config.toml
num_hidden_layers = 14
hidden_size = 96
num_attention_heads = 3
num_key_value_heads = 3
head_dim = 32
intermediate_size = 384
vocab_size = 2048
hidden_act = "tanh_gelu"
norm = "rmsnorm"
norm_place = "pre"
norm_eps = 1e-05
positions = "rope"
rope_theta = 8290.0
rope_fraction = 1.0
qk_norm = false
attn_scale = 0.177
bias = "all"
tie_word_embeddings = false
parallel_block = false
init = "normal"
init_std_qkv = 0.0543
init_std_o = 0.0
init_std_up = 0.0543
init_std_down = 0.0
optimizer = "cautious_adamw"
learning_rate = 0.00188
beta1 = 0.95
beta2 = 0.99
weight_decay = 0.059
lr_head = 0.0246
max_grad_norm = 2.0
warmup_steps = 268
schedule = "wsd"
decay_fraction = 0.629
decay_shape = "linear"
final_lr_fraction = 0.02
batch_tokens = 16384
max_seq_len = 256
doc_mask = true
z_loss = 1e-05
train_tokens = 132700000
max_steps = 8100
dataset = "wikipedia_en"
Each number is 128 + 32 x the weight over its row's rms, rounded and kept within 0 to 255. Layers, rows and columns count from 0. Numbers have three digits each. The size before them is the row's rms in percent of the matrix's.

# up: layer 11 MLP up, 384x96, rms 0.113, rows 88-267, columns 32-63
# down: layer 11 MLP down (transposed), 384x96, rms 0.108, rows 88-267, columns 32-63
up88 096:099097107141108171156154130115127122119140115122130112134085152081154139104093141134124088038102
down88 095:120089084098143123157109088077108173164187147045123126105185140116064140158122155158087131154122
up89 098:171161078123150147184110121076154122123145154145113106139167139185096119078082138094136126104098
down89 097:072116123156097104173105093169142110072117058105107169179107121056168129126153119146172121152162
up90 095:187122141130159145119125131146126160123110111187167160175086159148156114186122139140109113105173
down90 090:110131106131101146115146197159156111174109098106125124099125131120051144116204095142090089154139
up91 109:178143115092137173135171098100142139140127101110129117174118128105117158203114144153145201120135
down91 111:098103117110242131165186150121117149134170093171150171076085097161120112154103101148148135104100
up92 098:043115089079144131105155153045165144098155118116138157139127122143142157120102106134150113126160
down92 100:124145113137147148108055161156150150112110098134145065157158121113173137069140170111097139114129
up93 099:137142112093105178149164100092136160142147155141112105142176146141079148141130135068105139078106
down93 096:149071146090153123083131074076050131138162157130115144145147171142129146080131110166144145126178
up94 103:114127076146163109171116147146116131141112108156124118117103131069107140090188125201127131142094
down94 102:094150125148158108109114115099105157134154119110027113129122206109178166107108143095112083154144
up95 097:106126166109119158139127136064200137179143115149146157129137139113083143150117156129177100127070
down95 099:102167116183166116098144151171056093079088106172164138146095180143094111097101131137135190147144
up96 102:137114036113103164131198079105147119171168129130161153133142160093131105145171134168147136063101
down96 108:079127137137160115113155088147090087151072166142162100108087178080110037173123157177132094046124
up97 093:095092099137137133139189160110167182162115067141214114115146150024096151104107100144130108143124
down97 098:116152181151150110134134148170091125117126111097139097082106136135195108129130081113121155178085
up98 102:167091077109150113160170135144187134082195057132133137094163170078131096151128088109163144102122
down98 101:141087157143104171167093168128115144113116102158122159099124118112112140149143106164155090064093
up99 091:093166141170142120152137131095088116155103149114118127133113127111142149158121105102183105094135
down99 084:120091125074089094120144119161109144098117063089205107143123136082073133089074148101155112131038
up100 091:141159055131118171170136131108140116158183137039163168160101109111151075158164157186084129139121
down100 088:179111148126126052147115056116149092157130141131149083158103149173127091129107139112150123130112
up101 106:133086138121172107143140118118166116144108175112139152157160112087124148143092118120103162166113
down101 121:094112149166223156143114144101138135153188152117113107144167187125134177112180142110127121133079
up102 097:136147080173122174087158118115147129125120128110078081181205168085109096093188129126143149143113
down102 089:125114114138090157115096146151121171167212084100123189072120094141106132101155179101101144126101
up103 105:152118091096149130104179097115155196116142110140090141156102148094154162091117127143152191152125
down103 102:143127082178118139123178170101137167117149157100202140091147150182104113098100087180195167167143
up104 098:142122128189141124144126086083128179077139109158118159135160203133100122111163116099127087113100
down104 098:105173084117069124116096101122140073139118131137054149089086082153160142164157146110106139164176
up105 103:134064094100160135117164061139147103121144136176131073088085152100109098126146125146135203115108
down105 108:114126144088183121108132102075141091161144093147141119085088170133100175111127146115131167156104
up106 098:106108112146175140141127125149126170122136155069123140181146146150108120105128091060142136127073
down106 088:120102143179124162184132074155168103099084115129154144096126132116162111100128109085110131143133
up107 101:127098117130147193187105103128152219128118100129131166083128105165106127123092123081140149067110
down107 104:160105120095170131091118154068150095162107137108127128135084115124079185148145144102098127196102
up108 093:173158079145161143100129137119177089166175190140182114177105129091148169103129129111087110146136
down108 090:157150163141130122096113109108148090083120102154079151103119119188116077121202147140127155153098
up109 101:147158109115139124110104182122170118140126111129100141119122102097088111142135098090147170163121
down109 103:096093152143175118099129189198073128090167121124200077063150178136124106110109098135149104083114
up110 106:177138131099151185152185125139107169061132114101078090176170174101115196099108092147141126144101
down110 105:183116173095146148140170094112141130136174120116100061113111099109100150102128146152156151104127
up111 101:187171143169134095115124101137164141080150106103116121121135217066151144136147122159167110102161
down111 102:160122187159112161146102147186126163098154132110074157066116106080107057167126112162128160109160
up112 101:198204142077154161146132100109136159076145142095147135135107141141132168103093115161176132115096
down112 098:113071140139187130164133179125133097050143074100097161123109135085166079087113133168162109130166
up113 105:141135153095142152160117124065179114066183130096152097172133130129169152117089110120158117068159
down113 106:111065145169181179161149137155112117086118155142135174115144111163077063133134182137103092102184
up114 102:188089098130140126130155138116106168139101057095052133139137135109115138179161119073097152128114
down114 098:100166106116126124111152095138053141132173167123083133098158132146148158084152180134185163174095
up115 103:171114138144140117166152120144146189091142088126185149164182150155135120112105100125171108116148
down115 095:126091176129099168092189110173131090184159104080122164103091146184170077165140132161106125096088
up116 104:163124112171154153118164180070118105197132131133204109188114093140109084161129082148167114082125
down116 100:167151126077153120161102120156114093100148114165090094136134077102204117090131100115157108107095
up117 098:151111125091147179134138128118155049099151069062104148133140144143107158151123090138130111116117
down117 099:125135093137073146125093095102116114129194157137106101140111139183205140140104169149188105137132
up118 091:119152134088155129156142084140151139133166081210097147130154112146118153133177111138118159125199
down118 097:107155096137225135091131136143096114142148111070168099121105169138162135163141091152158126156074
up119 095:086134137064175136152154142148161140079179062097116090120140191130167113125147168112131087142094
down119 098:156097191148159115127120142158104132123195138132130104113131080139151141156124125098081118173117
up120 100:147225116167140091152097129117146114099117142114123096177112127146094213118134044124093086086106
down120 098:133130180145166143093132150131145148177168081123107094102145114131082156108137123120127090147082
up121 110:153161080121189163116068125062136134136160169132153126148092197132197149080129132123114124109087
down121 128:203150141181153093140090182131152168109146146147086116101120143135123182152128114140151118109162
up122 101:174163118104118126150155144141140133132120096063079089209128160084114120162159122156164121159100
down122 093:101188134125125103210129132086135048117099187166094208144113132153141171132136144125140083132119
up123 103:180103153158141087130150107081181192137157104124070119099112090101104085119099092100138180086131
down123 104:117116124132109151139092127122134187098090090095153123136153089151088112107089157085124118078133
up124 119:163153126100150125146180154060135109096163103161196151129155203148068155151159098114160176114085
down124 128:114129112119111073066122149117092125143068137113083087066144038135129090119169113112126119201137
up125 098:092164135088172156090105154108133104096125078123119159144118088147129193142158084174139136136135
down125 097:137220138146061077092117092105140150177061083183073131154148139079154058185124141065149120217127
up126 103:126142129077138205173108105101123170168166155144094178176160153079153186149126137080110153157127
down126 102:124119158126171201168146149109062090148115147157126111109140087089148143110171132094115090095164
up127 099:114108118096129119122177165097110119119150128152123111132147219143113138104145116083130210159126
down127 094:112118117148136135119113063097149121125109145152143151077087061156042145156112143107170142111117
up128 100:129107101144122133101197149139159174147162156117155142128156124138143118117084094076168148090116
down128 099:175132212126170093122118152127132123174164138070113119131117168139225101159138179159147079151100
up129 091:120096111152136204113166094093155119112120153096011095153109147126121133110114047087168122114113
down129 093:118125088097100155115114188163158106173107102096124092106163091137125173124124152189144183097154
up130 103:132127112122163140147110149109084154132205109126063130164179166140107140122122089097140119185078
down130 096:143154125148197140187123095090094106129093136097106120158130111225157112116158180114162119117143
up131 093:133086104204109161164163104083132137136142118103094166199131117055123122133171165113105099088102
down131 094:119215146137095099121112085152187161117163191160174039087112136120159123071128120147116107125085
up132 090:175150082157117152160134124117135053159117120082070124212176139077141149156108159115129087076115
down132 091:173178145147131107121178127205192172127119116149159161103098127106160054137117071172130142199159
up133 110:130125155125161133141144194082181159128179181155178161139092134082127108155166204123113095145121
down133 118:153136117144098099074125112147102144145103111184161122116139172156100116154124119086072140082153
up134 103:199111167109167057129125143113113177127145123171171137153175105120130118077194116116143179139156
down134 104:094117116089067155132155122140138061138110124139112141103067149160083141095074125071113133115097
up135 095:102226130143140117110144110105145185160149073071169158147140145153158105125127109121129150104119
down135 095:052135176127157111144179132188166156120083126150110140161139145121149184163113121134162107152131
up136 092:132138123148111118114137165083110110115239121097094138148149117121159105138121115101062141132120
down136 090:087141130140101143161082108105120084146146092150135178107144101106152105158181143155152117102182
up137 107:131192116136120105159087103130182094145147107130177177159117179034103127072158103074145178145146
down137 102:096113106137090170105133145138143180121149130119189099135175074126089137121099157118090066079139
up138 100:123104151084144086167113135057156122127176180121127155157173158149064136148199174116127165095122
down138 102:082134184146104167118122104104137173212134172142108145079109108125185118126096103113139076160141
up139 102:110134074148153111099133119110144144201134104105152180145216153129058160119158134128128090093140
down139 100:023045155121144143122153121132142080157133108120125138085139067097093112138119157158188135128147
up140 090:152169119109141156071129119127213152172115153104177153155147114099124155119107107066154179103079
down140 091:097118175144188135165085134123085120131194096119129089037105168168158124110102125122132082152068
up141 103:169147085122176112132155141138154109118118094123151143141151086111104208118175133158119138073156
down141 100:149166192109076090140131169093094122132108140144073139129101172182150123141141111103131144090149
up142 094:105108120107105205116154141078196140136102078120089138158130141103113083160166086190128202122108
down142 095:146161170104048159126106055152052161075088151144172131138129114166139187114138151080104124085100
up143 097:091116105179156126136086069117137129078186108143164109178094151097088175124111113140115122158123
down143 097:075152106128138098112143142151151071171114077135128162109181144122064083071125126111170121179079
up144 099:141161124126157076157099123122172142112101068132126150205173148111138124174167076138110138135169
down144 101:097136109165098112139153127178104116149018156138108103127113181124152099154179135121108171189171
up145 095:103134137143154143173161149114112119091163127113152152175184149099112097080121135172183144103093
down145 098:159120133134159163094108131177145099112125083128072072127143125145098087184108111156124120163190
up146 101:129147120101136179140106109112127144155174091092095156113105062106101124087080145117160055142140
down146 106:112098141127126102159171117107129098157102140169129170163117134115141140229188157142065156101174
up147 095:119167125133136186177171161139134170053175130121126169176147095160176176165122066174095090120107
down147 099:101130148176144167119119108080121136201134139103176101117131119141140114149076097152162154159153
up148 092:085089100067113139182162149121126151139099194116079109130097119113109125152129107098120141119061
down148 091:103054109141223146102123107085107109124118080162150136101122066110124167166135080147106138128124
up149 103:153109140140145138109142187093136181106135123166137165143141110158084137160104089115098105089097
down149 110:090104128109216104143159138123103158148153069122134182159139106179140123170111115112123145156126
up150 098:155106066131157110132082122042125189098180126076109088137147104114105136126073079131151094145094
down150 103:197156096100146168127154141196177195060148118132126114120152143144120128089123152186066140194134
up151 094:151191102069172146087092161127131123096088098103116195151075189151156089138115115143121125042061
down151 095:122101127139176129115200133106149097110134133197137100109128139150163135140065152115188153129181
up152 105:086169118153136129175121171145158116081117133150113135168195097101130160095114045099128133122137
down152 107:209128084129074182118078111076151158131106156124088090123115047116153095137157151129134105126089
up153 104:162095151130139107190130118128138091061121109148130124142107144103061145149119062130167156077120
down153 109:179146154149205110170154147155068032170166146080127130131113157120152159101085140140110170140107
up154 106:159138063145120155100154151151142156145189086129100101137157087124104133162146085082146166123122
down154 104:150159122173101109161110102100063199129151118108188145114128133099104167116183120151147107122084
up155 103:151168084130160146112128101108165139117111052091189110186160162157166062145187128093125156103111
down155 102:170162073085163111149126152144138132188144116145143116130161128148123097148139112058187153122128
up156 108:154090099111168136143135145128215139135124130137130157098092180037202149107171159112144192083147
down156 105:091131152087105130149144158092168165160131141111147157096128074137090122137138113165071170165153
up157 105:170109126151128097097105130132176142145154045081140138121127146076171105113156116072154143093086
down157 110:164126134119125107164089161113199100088156105176120121120125131127098136151102107111086197142158
up158 102:116097123155136083137141146126125181041156095134151133170210111143125091180159134122113100050104
down158 105:106139089131145163174145206139139131057128146166085148127118119180164085085104148118149097178156
up159 100:158133092075124141191166181107132145098122065119134146180178130106120105114101161118163115126134
down159 107:140176173150197087151112135215148114174168086194146118123133085110153115124124123159172130146137
up160 105:115097092111166189116110082122101104133191127123178106109176161101146154145134072101153152084107
down160 103:098159141125192171131117154102115117088096139080130199136119070076164174089146159129082098111143
up161 105:151099129110139201161113143084194109155159128099088129133120118157074107111108096106115120044115
down161 107:116127132076125097175092143111102095132134119079204175134081051096223155073109135147095101124126
up162 110:113160128147165100128101156090130101152134062114183113124157158088087098096156083099154116115144
down162 109:183116098172144158110113062126145150167143133120115159117048072141092137094141058079063167130200
up163 096:205168133104117195149138149124113102160116140099166131097128118101127128097105074093159138128073
down163 093:143134164148100117115134147171121134147178089137103126143134117050086099122135144161049109170183
up164 104:133121159116134167170128142101129167148132156124115129130182159129084147128122119137168164150145
down164 100:094069131118059110119137131156101102177112179145137119107112087166077113129143081164133118121147
up165 102:093137085082147148127147151079062112104172148083159056103131110131052163164096076136090163110078
down165 100:126150090105157128112194130141099152125144076124154160149114161150125088104124137128173148089096
up166 098:136091121139144121118163113122130067124143107122105157147173221135125124103154187091192200114094
down166 094:148142095168071181146156060162083141148136151123107101105114093181111106176114071143183081113157
up167 094:109146128171169174083154089083165177109138150104164052184144177149133148182150140180110088119096
down167 095:138163176135111174166175149183071168126087108137088147049086037141142108123107150117128113094147
up168 107:149132148143103087110091106091146138114179097065150069163133126143127166131178048132096180100062
down168 096:100114202117000120051091163120113124088129090129115135147101117141104108155143097105095154133070
up169 098:111124112081132151167176104086179154116113134156104076130116214094131120083098090077114198082106
down169 101:075131205088142097136138094149105120104162058144152137151156088158121057080132199160126099110189
up170 099:137140130108133106127163066135131079041164169097156123183142118130131067114145159092159117092134
down170 099:154162117152064134105121182161136140147117166124119108096131158163208096178095133163098127099113
up171 097:127106093085178178132137182111149115143243180113087147129111121116128171145111109123076115118053
down171 100:062149146127056129161113075100136120152034132165114131167109117138119162182174137125155129164167
up172 097:232100131155146079079112103090143102107142145141117169136145107115156153192111146113166156170103
down172 090:135150125060163145120122194143127141089150107124149136159113131130124110087124083115092121126185
up173 105:154203140085139127118098154107113100107153141130184118120092132099097123154099088158112133036103
down173 106:081115092122185112125107105129132109089185105127050074167134162091113137134118122129116185128161
up174 101:141090110102129174126154077091163153118124106049133131151111114120091113130154098107069206132143
down174 102:112115147109115077103148113138079078126137135124153075160190135122218103156164137103115058142152
up175 066:101157139096177120096114044126093040162104129160076101116085108141201147151131139131158139153196
down175 057:104130111096056119159138123052172182109125104114189112154154178132078150096106104105119121104071
up176 107:160113078101158145123151107130124096129137191158184128114156128101133135127172145194182100113119
down176 110:126183102135154149132102112195092156119096135109092162188105176092144121128148097162108137144102
up177 103:128165109152139161172112105087128121095124112085155111127128205099123103118130118089163118134100
down177 094:124103138206087160104163167118088155125172136142159165180133143159107153150128129118081122095138
up178 104:160101052159149103135103130115157114137163113123113122106148161142189125133109115089104112081085
down178 101:172162112095125058169116093128124114058143130185135173128182121088080092127152189109108099130145
up179 097:155125065135129156200087115066195143085146161117181138104094127156171153124159126145169136104073
down179 094:097063142072145143088069118172167111091113166097107097091158158074119070132105111172122191090151
up180 102:156108128090137093146138121076146154108212136066114092107087167127127120162163096182089198142144
down180 100:077156189081081105078138124140131095119098158152144125161130098162136116175099135042123203104110
up181 106:162131097093151152202154110130113150149181078082147076098185154053108184098086107137143102137076
down181 105:106086135125175137103136102117154097094190155096095126053118084143139082182118165104118077166131
up182 104:102126117122171129151202094067138139122128172118134134171168162170115136093095147125109087102105
down182 106:124126086080115107131133175128118175175122132131102116092091180106122167188103074125190132132123
up183 090:208122098089130141136101132114144148112136172105108119138119084127130131150085128123147179134147
down183 084:094187104106140109103155080133091100070149079168139134156125120155157152132094122112125101105176
up184 088:123122117111133177087117152137145155149118125087129151126117185128115166146144062095117170159087
down184 089:126194125144119131121116112186062105128085162197084106160144145172158177107088160145173074146127
up185 093:179152102128183090103116144133127120083110109142122137147182113172170162101073098134113185090125
down185 096:038116102127099158168175105086141154110126102117159113149141154115070127133132118094127121159151
up186 104:128140128145180113119125110119116083094176120079085124115106166101145166074062125141162101160074
down186 109:150135092126150154139111121146145106148180141169110132073109082150161145224167154213161124187127
up187 091:103057179122106125141120178099167100134148123093110131105136087120116188134082123150104138176076
down187 090:104184123129141146129180143146126083133140069175080142139131122206146094165114104153109113128128
up188 108:185145171147183099130168128107135108102147091097150083107111179146108127150179112105117080161070
down188 103:111165105112058116090131143148134176142159143133101137165136074170164118139094123108184169173136
up189 110:126035102119136168151128174096137132105133121094107076120153103103171174151166118101078127087104
down189 118:132100224073152143091154086172098097114074113131116150117044153106136068154130145163122161153124
up190 099:119080109143147202112123165120117154117111110051121160156099167119068134197091120090110141105175
down190 103:104177107157202086123113158177127139147171110091153117158127134126154171128112085102133122215109
up191 099:141084089092127134145130093108086158098102110145177185111208074119099194151145145042134144115134
down191 093:075107149156072118178162114139110152140046153134154116102119121113099082150160158150232151090102
up192 104:133097110081141153160079124113157110112160128091176163163081101061137094112131135169126131065101
down192 106:120125172115125139090106105150156125115137155092142117137167121120113145156157118143136124136177
up193 098:191125122105139109104123148091169147169121168084156148166173130094107136129139131123136169078146
down193 107:098081150139196125067121111119111114127116123112098074084138171136193149170106137104103164136076
up194 095:076131116119110133106135134099139142101162123108031123105120126110168130136108103156157092090067
down194 096:109100167132143121122128170104097133102121087170135095074138126152129130127137206170158195158135
up195 095:122063130056135098104186045101151116105166131032107206137127149105108153113155083090124159135091
down195 091:098099165101088072118112138117125179116115138119076069105094177181227136213103135190143133137130
up196 096:177073107105164130144102105132171087127154127105142109138161145144093162110091146083190162116080
down196 092:191139126134125091108173163128143115080103129160061135183143188118115161168140126099119092195138
up197 109:184151085112157075158140051072160179063134057110152135113099155102096154149199135120110114133124
down197 110:128165163100151099154119131148151145128107083121088153122104097164097105168181197095107147066163
up198 100:106106147074146155133157217091160117173130113159171148156131148137112129065147156102098061106115
down198 098:109143103094105093118084082106110155133144090157101142108101081140171145136127099103136199198139
up199 091:104180092105156105149156154119177127120070142074106097194141180151091097113177111133182178042115
down199 087:108071145080047148135104105093145150109151166180143116129166068184155137099091117090088107119152
up200 107:109088124132143091149143154120133194126135104086111136116153135081167133158162096099083090107084
down200 095:101184115095130195152136091128120107158066139123074130125106157115151108106143142126143088132106
up201 099:137127104064152107172131145122168154154139083135128114142107119148060131109127116179157152118097
down201 102:077136133135161113172132140145067125142167197130163133116121098093112101082145146122150075117117
up202 099:125113148124137134122213121084206107105173142104131119099141126142171129100106141186076166082146
down202 099:102114143105209163149122064148152104120089161148190138155165161112201179142153198190115105157126
up203 092:183190105115142082182169130113191098184130130081138106160123173117095121179149093107186149121118
down203 089:173118145100130141132103091168078151100106139067155071107126073112073093056111103140075112203071
up204 101:140104095131149183105145159125189089140148090177154170166164145130101186099129119101091130154141
down204 096:165156121136121156156132108131097079089168157092107153142111171099113166060085091205112112149079
up205 106:147058127121149136130123109123171107088136094101136081128161138095086140104167120140142114091073
down205 103:099095136152146178194121078132099111170194145114098123089080084113151100112141132153120159088148
up206 102:180128132167177119119189120084134170116102153141153083071110189101122142138108115121160110057109
down206 099:142166139137126158141161152094117156121233093088107125131117155130084123059093115123158149146136
up207 091:189176066155148170172142181105129155092129154121181126101087158141090120080137124122138134101125
down207 089:114141121201176139100158107177152092227077129129119113154192123084169148165158146134115117107161
up208 087:170096119126113099159136042067112114128155097104149153134136108133118135082095136177103118129129
down208 092:137104088180176116166165220156100147079121103136181134082130134196084143120140117147097109117173
up209 112:103112077079140130130093075113248144127131124150125109127088098086135166132137107098119156122107
down209 109:164109124138130113149116139136122093103100151145125159105248087159102186145121190137097179135102
up210 106:121042139128162085143130109083196151079162105153196093156102170139096148114083067104146146103127
down210 112:105075163126109127176076148114128088156099119134153083134126079086092157141132159150144207141177
up211 103:125134145095131088157125159073128098055141169095082147111167071138108171168048062086125120107111
down211 110:120113166148212142168113098151107151177117119127104201092138096103069129095140108132103166083133
up212 102:153136150110131141163174153131108207112147124116106222166170118084110167137098140159233159123157
down212 107:105180127162255109097125142142105115167148121112159100114107137077109121115146114135124074156160
up213 100:154106133149102144100133108109191142101121146069109126139101174052134117172164138070126145146140
down213 096:127135150094118161120136139118087128119211139132164128169150133123118109102207127118152183129128
up214 095:199140120138131113122131135096194097125160115055120117135123136165138162185045177143096137112119
down214 097:155132109131164120053117138146150124099158180120139154080108134169163119053086050143131070124122
up215 094:198114138154149172157150128161164186165129149143129130174216155132130163171114071073151123079080
down215 097:123151182112148118129105164131198092119178114098090124129074106167109127119092147131138141171182
up216 096:094107101089109109102121056102154119119178110140124135193106157055103179156129130142103131078129
down216 097:123128106139000120132084152150100124134183167113154109125167088136118125098073098151142112177154
up217 098:167080133058129149143180122132147132115142146126130067136146083108087197147127159113094129135136
down217 098:123162132175218101118145095164057075170174218102169126160166107103128131127129109109082129102113
up218 098:169109109157153119134139186084104095097212193095185121158174152154120084079113131134115120091104
down218 102:101140033130123123108137093133126100129175118097116145060147097162138122161152085117152151184125
up219 108:116132115167181133090183070110111143131184089140140102178045073141139105125109165141086112147048
down219 113:080123059106125107119124143093117154106089132131105135138108157144155119148117086168156122131142
up220 096:051102084087142145195144147132155184089122146138174100194140082114135108128186090163137189084149
down220 094:105144175165114090139135084067099103108098156104104159139153159184182122131113149135191149166151
up221 097:119151112084134144133107143161143117118122077157115141129169107130118064084127136121187147124125
down221 096:125128132118145041120162083152121143156129171187155175156145114074110142184134114157127122187129
up222 101:101175121125126116088157146119170155107118123089160060159107141095127170088102044128137148114119
down222 097:156079120115112126111143151137114145078110140121110150101164144203160105164164200119127122162054
up223 097:116141119158140113152144042112118195115141144168137165134083111172108156130101141110152142129115
down223 093:113133160129236179092092123162121086130098171082134117127149120117102141084120109197126142118166
up224 102:107095095140157137173157117118114126098159124102108142116119203094142096170199057148085145136116
down224 102:114141148103177099117112121163158108086133110102099188188158113158096146134062176111143125100144
up225 098:140163081121141108101154132090151116129111076151166106144148081116140115132137144161164068130096
down225 101:079147113140053143105103077203149116151126149148157096163087142144154184132115178071096158166171
up226 099:130122122143143128098185076126134121090142063097193116159147166116084144129097055072107181184122
down226 101:081143121083122093175158102144107118149128117162156090096097153050135083097206134166119124110101
up227 096:125097176163167101179134152111115142036124136133108207122153112183153112168111099156126139166143
down227 097:185100126132222106102108144125132159143132114101101047052141156106113134094136115129057139130122
up228 105:150189138133181100138110149105139142146159119096107156114121182134085160094112155100134117065102
down228 119:100195125094202129154087067097139113075135100121124146076145107140110109168145127107172108156121
up229 095:144146119096157092129057151083179109110134064167102116129146108133109117146109137109153162127095
down229 100:105152147146077137135164153114095136179108122177125135121133155085060119105155130077114111122119
up230 104:142116138175128138113124109121178091135146117123168106096115169128122141127137161089139110102107
down230 100:111109150110079115141119114135141102085091135107128088145175104178158143116146115116123113082090
up231 104:122131138073151119122191209119162132086160148120155153139099125093105162176112177097110122127139
down231 107:120103133134115122052142112123128148082092131138150116140172044154130169147160167171143185153220
up232 105:092165107158163130127249108151115130099150031090188158118142128119120103083100100137140172150085
down232 100:129200191135143135120142084145098116088156193149132104136081146133122131170039134137155129165126
up233 095:098158108125140129114137093154132155203156092088135095080163173112068139081123162147098102128191
down233 094:092140143151134063178157154116101106101128153117164101118165071154165137136155082110109101142168
up234 096:158113123103152152235122163121167173117178161116108101098165057113124112157166173120183126140125
down234 097:128131163101164119127133099118141155110158169128170135135077099130128119124146109196073166153079
up235 102:156111147129143072104154128099176160113118147108146173108095167089062131114083151133085122155049
down235 106:070094135153137063130154116106071127107090161132041186092107083184091092149136136180081141124098
up236 096:135143171134164145116090147146126192056180099156093140083123153086158201112125139156134105139085
down236 097:125130088120151112189101144199112113079159145108054080208134074171147092163126138166062145152097
up237 095:180174124056163136136140104145156170118144136098168150165086098097136090097137102084099129082098
down237 101:151083075162116095152131175154144135110145141200112134140154117158141115155104172097124146161122
up238 097:140073132148158201210167086130166125094154169131143136145173088105127136086182127175120102146099
down238 100:133109121118115100136048175095116158102206121102131186073083204132105130136152124139098164159141
up239 100:158213119140127164148151187107112172181137143126093116176118144129110193075120136144150176106086
down239 109:101145149173177149085132125165175098125161067160145181129108143071132107163128100181136148077155
up240 107:100159102135157107128136140101170120105137117137105052131151146132201125210189122135113109107063
down240 109:108170138120147128137158113095136098165119137174119129138127193166138071127130089190191149097139
up241 107:139107075081128100227125174113114122069146115143112083166155164109092145092150094172143175127160
down241 106:152123168059095097094161143085133136146080104129103137134097088060155097162122158136134173184120
up242 110:112121130132163141088153129136106129129113079152184148166121141117146158123120143147057088071112
down242 110:112142090083156137133103100065161136138107073133101120143154081131057118163126077105185112096122
up243 093:053149119118190134125117104132126097178096097131128054119092190109121155133145214110085137119115
down243 094:115122097115171137165155128147105132097138108106123145198150053142115119171141109091140175153117
up244 096:111082131112169150188143185118125164113142163166119085176182108159122107089138104158157177114166
down244 098:080136144090166145103119095125104086157127090134154121079127185047104059134147129151107166159181
up245 104:068158108107139191159168160103145148150121139169117139145158097149162111102142110127113161105147
down245 100:110093080141154154140083161205138114152123145122155091147179122150108129104111074076180115176063
up246 102:112128097123138154162124132080130110116149137161141091129164140170157208102104082069148126093140
down246 098:132216106067064150125125137110138148162108171107159136119167106170038116087131100152104122148114
up247 106:108165160110142139177123138085145090119109120137146091143175096133103145133117082090126190116102
down247 109:146114091060204135107113169177114139169114163084107114143097071124130117144123168119131118100091
up248 099:126068144160166160143162160166132159104177122119131188131109138123129144154133108115095147107069
down248 100:125123061131079125119114056130141059140096156147094119124161112170169127112120100123136149141202
up249 095:116130093099146159124136117095152207052140078151185110139095087148107114092111135154182124051152
down249 094:099126096146208139117134128057173172146172151113144124135114178111142157130084161071135157091177
up250 108:142119143084115107128172065122130146110144119089118140105141167128153133136138042073135132132048
down250 105:144095072203138153087089126080165091099224171078187138111141158209148144090127186158107099136113
up251 102:097075092068119143159132122130103095197149122076156134164127128096071192097122104125125166093122
down251 105:136141114152111142180107090099139176121164107148099102073124137173105135138147081102138079167167
up252 101:139140102133109159174178186124099172128152124105109108140135083127109163118177100157141138100114
down252 103:110106195131219146082084073055130124154088134092122156065118106139149142097129146128134154137160
up253 104:132153135101166115133090096137144117121160077081135154213107154122165148084076108143090179155166
down253 105:131153152178143157151135139128139128135110188114107135114047024117175109180118104069194099091125
up254 089:104175127111146119130148078103201190151129109134098129096151108095104120096104141089086128141105
down254 092:194083109136128133045123104100072161151118116089141089129128080155140129161115128135109087165123
up255 101:147130140133164119134111147136123068102132143144036131112209088088163125171149135130148188115148
down255 095:097135119176132199172104094098126146095131137163166108083136176093143123146084150139134148142164
up256 097:124155122133143096073158121106165162135193021148134013186173100132125141158132127125142123146118
down256 092:066145116174090124158122137105102133068154169142149149103211111170128143075148200101088091123111
up257 104:145125120152144148139181137120130132141134130131136089126129079127093125090104088123175148104102
down257 102:152102141118146100123166112160134082059131176148127144138139172096054117088095136150083095176142
up258 100:072164135100130118164175093098170168165135109091141167127122120117092142160098106095143086149149
down258 100:079131169111192160077090057101113162141155130148116115141146109097156127112140092167164129112135
up259 098:095164133150148145136152152114154101137144122113095153195141130096102151137076111071117170126133
down259 105:160124099180220094125126154163149121126097113156142144118090091115104087174233132158131085085106
up260 102:131081125168138122156137126122148102134091110152128093158156149058119194128100058112141153135164
down260 099:138100146169074166107163130120121177142120130115164135095104084102116100141205111126142100084051
up261 093:059122195139174153147161112097180130124130130171125084146139170112178137119169180126155080107135
down261 100:156091139095141110116119133113097155104101110105117103097142150144097037080146142130102167151202
up262 102:184217153123142127172146114073148189128126118129121143145186169119061060101148111148190166134155
down262 105:105128115130200099076124133078133163154165131077117108162070115120114144100149097093085124101117
up263 104:176084068083142132150143122154145124127112103135152168164131130075102132100094139152138131130103
down263 098:135118139166138146126141169153130182090098150155036144079104163168146097130146163167131122153166
up264 096:150161125100159160091136093158163120162160166105193082197125131131097168117150128103174188096120
down264 102:118136164176208181154082090161096079118120106102107075094096087146118116135151174129152114106063
up265 106:178149114117140157163147136080185169124175157143120128100083144104101151129165073122136176144050
down265 111:087167080134136164145132135112176133109130036126180133161180067137069126109177163106095116140117
up266 095:100162083115118166142126140079148089217096130142177100144120156076112140083133115105163214071123
down266 098:111116108123124105097118124111082159148048119126149164122082086132121121094136098126112156161096
up267 089:194148078046111092162144142107112107117134138160149164124145151079116154081092113144187153087133
down267 084:088155170148062047157134107162107096095087179166125123083117122173140116156107104091126044164144